{"n_layer": 9, "d_model": 256, "n_head": 2, "n_kv_head": 2, "head_dim": 128, "d_mlp": 768, "vocab_size": 1024, "activation": "tanh_gelu", "norm": "layernorm", "norm_place": "pre", "norm_eps": 1e-05, "positions": "learned", "qk_norm": false, "attn_scale": 0.0884, "bias": "all", "tie_embeddings": true, "parallel_block": false, "extras": ["capped logits"], "init": "normal", "init_std_qkv": 0.0207, "init_std_o": 0.00487, "init_std_up": 0.0207, "init_std_down": 0.00487, "optimizer": "adamw", "lr": 0.00135, "beta1": 0.95, "beta2": 0.95, "weight_decay": 0.2, "lr_head": 0.0087, "warmup_steps": 457, "schedule": "wsd", "decay_fraction": 0.895, "decay_shape": "linear", "final_lr_fraction": 0.0, "batch_tokens": [32768, 65536, 131072], "seq_len": 384, "doc_mask": true, "train_tokens": 265000000, "steps": 3897, "dataset": "wikipedia_en"}
Each number is 128 + 24 x the weight over its row's rms, rounded and kept within 0 to 255. Layers, rows and columns count from 0. The size above them is the row's rms in percent of the matrix's.

# layer 4 MLP down (transposed), 768x256, rms 0.0464, rows 749-767, columns 192-255
size [ 96  92 109  89  72 114 100 104  97  99  83 105 128  94  87  94  97 123  99]
[[132 118 134 142 120 155  91 146  81 137 130 141 108 135 152 140 160 114 138 158 186 134 120 132 109 150 129 125 121 111 133  65  83  91 177  85  93 114 144 129 133 138 130 115 152 123 161 117 158 144 119 127 148 128 138 136 161 137 120 106 138  67 125 183]
 [137 134 111 101 132 123 102 102 156 116 172  84  93 146  99  97 141 116 142 125 152 124 119 134 147 108 169 142 158 133 149 105 145 123 161 121  95 107 133 100  96 112 110 116  94 136 135  94 134 173 141 126 131 133 130 160 149 116  91 164 117 137 159 140]
 [102 124 128 123 103 153 121 163 134  81 109 131 152 136 138 106 128  80 116 114 161 132 142 119 117 137 135 118 146  78 153 130 135 165 129 120 119 142 151 170 108  95 163 136 132 141 166 210 145 105 124 144 119 100 116 142 101 139 176 104 211 138  91  85]
 [136  98 110 125 134 128 112 117 197 150 153 121 121 101 187  53  96 114 147  88 189 159 101 118 108 109 152 166 131 150  98 150 171 127 104 129 144 112 181 125 124 110 135 149 117 133 112 147 152 135 135 105 130 150 125  88 163 132 117 128 118 136 141 141]
 [118 164 120 112  92 127 140 159 141 103 136 149 146 126 138 106 128 106 141 119 127 145 132  54 131 115 159 135 121 116 129 165 117 168 127 137 102 141 132 137 140 131 146 136  69 128 131 129 180 152  93 111  69 137 164 110 160 122 130 125 120 131 120  73]
 [116 148 177  62 165 105 145 149 154 102 129 145 115  87 140 152 156 104 143 150 128 115 144 118 121 118 134 137 128 158 114 184  99  77 146 137 122 121  86 144 137 175 145 109 106 139 111 121 146 122 122 120 145 175 122 157 107 140 143 151 105 110 125 145]
 [146 212 130  99 162 132 182 140 133 127 117 104  92 137 142 121 115 129 136 122 146 127 169 130 109 153 116 120 100 126 126 103 125 154 128 136 127 152 159 125  81 112 155 150 147 129 171 138 135 138 140 140 117 114 167 124 112  80 121 103 120 134  89 162]
 [116 133 143 122 122 185 162 119 119 156 143 150 139  87 120 142 100 138 109 117 136  85 112 133 121 113 176 129 125 159 132 136 146 113 164 110 166 105 116 110 144 124 132 116 102 182 137 139 129 148 140 119 134 143 106 160 136 147 156 142 195 123 156 148]
 [ 69 122 118 128 123 157  96 143 158 115 154 150 100 138 150 103 141 117  95 145 175 170 120 125 144  96 164 119 104 108 122 137 103 127 157 149 121 129 136 108 119 138 120 125 140 122 115 131 132 104 109 126 125 145 142 113 113 158 150 112 139 145 150 133]
 [114 116 119  94  90 125 111 170 122 132 160 106 146 149 112 132  90 137 118 106 189 124 117 101 123 168 123 149 140 131 101  87 196 155 110 161 119 155 139 122 101  92 142 133 137 149 165 118 106 120 172 115  99 134 110 133 129  94 159 137 132 104 141 103]
 [ 91 167 178 126 106 106 122 136 120 127 141 171 154  80 140 138  97 138  99 176 153 139 120 150 117 137 167 145 109 150  68 154 121 157 127 152 135 155  81 135 100 114 121 157 139 116 133  94 141 109 127 144 108 158 137 112 162 153 121 141  92 128  96 179]
 [ 84 111 147 120 187 149  82 116 142 111 119 120 136 144 141 136 127 112 114 122 119 133 128 125 139 129  81 104 118 161 118 111  84 114 138 128 153 111 191 137 139 148 107 122 120 123 132 123 114 156  86 107 118 118 145  98 130 111 132 113 142 144 132 112]
 [172 117 139 154 176  79 141 134 118 174 134 123  65 141 140 141 108 158 118 139 108 116 145  87 121 134 105 132 126 125 131 134 107 137 127 162 161 127 105 195 114  65 105 164 151 105 125 179  90 103 149 136 135 166 136 142 113 134  99 120 144 124 111 159]
 [134 123 139  89 115  80 103 154 103 136 107 122 132 144 167 122 129  95 123 134  67 125 170 101 118  78 159 144 101 110 100 127 155 116 125 163 124 121 117  95 126 137 125 157 124 112 127 159 148 138 102 149  97 131 127  99 119  81  93 143  74 149 103 141]
 [108 117 143 109 125 131 122 122  89 153 135  91 136  77 126 135 130 162  77  98 135 131 137 125 171 190 161 107 132 150 100 106 140 128 180 131  78 151 149 117  91 115  91 128  93  98 153 146 115 143 110 147  90 147 150 151 164 158 139 123 120 147 119 167]
 [126 148 120  77 107 125 184  95 137 138 141  97 155 112 171 105 101 104 128 122 137  94 116 113 120 159 108 161 129 119 138 132  83 139 106 127 174 135 152 135 109 108 111 144 121 135 101 123 128 201 134 154 141  92 159 124  92  95 168 145 187 174 162 102]
 [154 128 128 127 162 176 158 113 135 114 124 113 112 119 138 114 148 148 121 155 149  90 118 121 132 148 152 106 158 122 154 142 149 123 115 105 149 182  99  50 141  98 121 134 116 110 107 127 133  79 121 110 104  88 148 109 102 151 129  81 114 117 130 150]
 [104  86 143 131 114 105 132 154 170  89 154 125 164 105 131 134 123 131  83 117 159 163 119 108 147 151 101 167 157 103 110 165 158 107 111 125 116 135 125  99 148 121  88  99 104 118 134 128 181 138 162  92 139 146 142 116 101  81 157  87 120 123 139 118]
 [103 154 110 112 134 133 134 106 151 132 131 175 147 110 157 138 125 122 143 104 100  96 119 136 145 137 118 107 118 111 155 116 151 105 114 110 129 144 148  77 125 179 111 147 158 110 125 117 131  95 121 158 124 122 104 140 133 115 119 158 124 153 138 178]]
# layer 4 MLP up, 768x256, rms 0.0659, rows 750-767, columns 192-255
size [107 109  90  72 107 100 105  93 109  93 106 112  87  95  93  90 117 102]
[[102 146 139 113 119 155 127 105 127 158  90 146 135 126 162 122 150 119 124 100  83 135 126 163 128 107 142 125 158 120 138 138 113 125 112 103 109 153 102 125 105 153 123 120 163 138 151 130 117  73 102 144 136 122 115 123 140 144 187 113 112  97 122 103]
 [105  86 139 101 144 103 119 140  46  97 108 117 118 119  96 144 136 164 113 153 154  89 108 137 114  63 117 115 149 164 148 161 127 109  72 107 104 146 145 123 117 131 132 147 144 131 138 118  99 120 142 183 123 142 185 126 138 120 166 130 167 135 162  90]
 [134 157 150 134  97 129 179 135 135 127 115 159 126 148  80  84 143 177 165  99  88 123 108  96 121 136 146 159  93 132 151 128 131 122 118 110 166 141  91 174  82 130 114  95 133 160  99 143 128 115 129 135 142 102 127 140 148  99 111 132 147 140 130  99]
 [114 139 144 145 139  98 149 163 112 203 128 131 146 133 158 110  96 133 130 133 108 115 128 162 147 117 103 160 125 125 111 138 125 114 140 116 164 102  87 124 115 117 146 161 146 117 146 105 134 155 104 119 189  95 132 147  86 146 152 185  78 122 131 147]
 [136 101 138 120 157 129 169 202 126 101 121 140 117 107 131 158 167 178  78 140 128 131 151 117 131 103 169 120 133 153 128 170 116  78  91  82 125 130 117 143 112 136 121 112 161 119 121 167 139 100 160 174 146 156 142 154 156  96 140 101 124 120  80 155]
 [ 83 162 148 173 124 135 116 122 136 154 107 126 151 131 134 127 164 136 129 129 144  55 128 167 130  98 176 145 115 175 132 129 126 133 139 109 117 139 115 137 112 157 102 107 143 110 114 128 145 141 115 116 119 174 109 148 159 150 138 136 140 141 151 127]
 [155  99 134 130 163 120 134 133 134 131 118 146 113 153  91 142 148 149 105 158 130  77 122 115 134 110  84 132 137 136 128 135 125 134 132 113  98 185 142 120 123 151  99 154 111 124 139 105 139 133 183 136  99 129 169 133 108 126 113 145  96 128  81 126]
 [150 174  93 130 180  84 150 122 126 141 137 127 125 131  83 126 149 136 117 136 101 129 114  63 149 162 131 113 153 109  83 129 117 138  91  98 138 142 143 157 111  91 118 125 111 161 107 130 157 108 100 149 101 160 101 128  89 116 118 171 123  79  76 103]
 [167 135 145 136 134 158 137 125 121  95 134 132  96 136  91 124 152 170 124 110 124 124 107 160 118 108 121 177 131 149  76 188 126 119 132 111 116 162 145 133 143  67 107 124 137  68 129 152 140 138 108 139 152 148 143 172 135 140 126 127 131 135 125 144]
 [125 132 120 171 131 118 124 126  93  93 130 125 112 117 139 114 129 146 154 110 112 150  98 118 125 103 107 160 116 106 181 121  97 154 132 107 123  86 137 187 117 143 133  82 149  84 158 153 103 117 143 132 129 130 137 119 114 132 101 167 129 111 125  97]
 [138 134 149 124 159 101 109 126 124 117 112 105 130 121  99 123 123 139  94 111 173 141 101 156 126  94 120 126 144 183 137 125 135 121 126 149  82 165  63 103 157 144 122 125 181 111 133  77 146 111 154 151 137 100 164  88 115 123 175 115 112  60 122 147]
 [114 102 151 125 177 103 131 126  45 155 121 141 140 168 107 152 112 127 153 107 118 122 100 150 126 115 101 128  93 148 134 123 124 119 118 128 107 106 134 151 129 107 135 151 103 161 116 144  94 124 217 136 152 127 131 118 119 127 171 153 145 125 127 151]
 [151  90 142 105 168 165 140 103 125 125 133 186 103  67 117 152 162 205 125 151 135 129 111 179 147 122  96 116 169 190 117 156 112 147  98 107 156 131 161 138 149 146 134 132 150 152 112  92 130 130 146 131 104 132 149 164 112 208 154 121 136 162 125  94]
 [133 144 150 104 111 158 127 105 140 140  97 106 128 145 126 146 127 127 145 116  99 136 126 119 139  99  73 136 134 139 161 141 152 112 123 128 122  69 137 114 128 169 126 105 136 135 116 121 108 156 129  98 140  99 123 122 176 145 149 114 151 112  98 124]
 [165  76 164 144 151 154 117 130 131 136 110 125  97 135  69 159 147 124 122 133 100 135 117 116 133 103 110  94 112 138 156 110 103 151 143 121  85 153 123 159 107 158 115 158  94  95 118 101 119 132 170 168 118 154 150 110 132 143 136 148 113 116  63 154]
 [ 85 124 154 129 121 114 124 167 129 146 121 151  96 123 153 106  99 163 193 121 116 137 125 132 137  92  72 154 118 128 154 132 151 129 167 133 144  84 114 151 126 164 104 127 118 133 108 158 157 176 139  88 136 113 153 132 148 132 139 165 175 120 119 130]
 [132  83 125 160 138 161 140 167  86 132 124 118 111 135 133 114 162 130  84 134 138 122 111 166 121  65  92 157 185 144 110 165 158 127  92 144 150 123 108 117 137 149 102 159 142 126  84 144 125 141 172 177 132 123 161 123 153 140 151 143 159 150 127 121]
 [148 140 110 140 121 122 132 120 133 132 114  78 151 137 134 133 108 167  54 139  97 162 107  77 124 121 109 118 125 124 119 119  91 116 113 134 105 122  95 126 150 101 133  93 139 127 116 143  87 110 156 121 161 160 108 120  93 130 117 176 141 111 117 144]]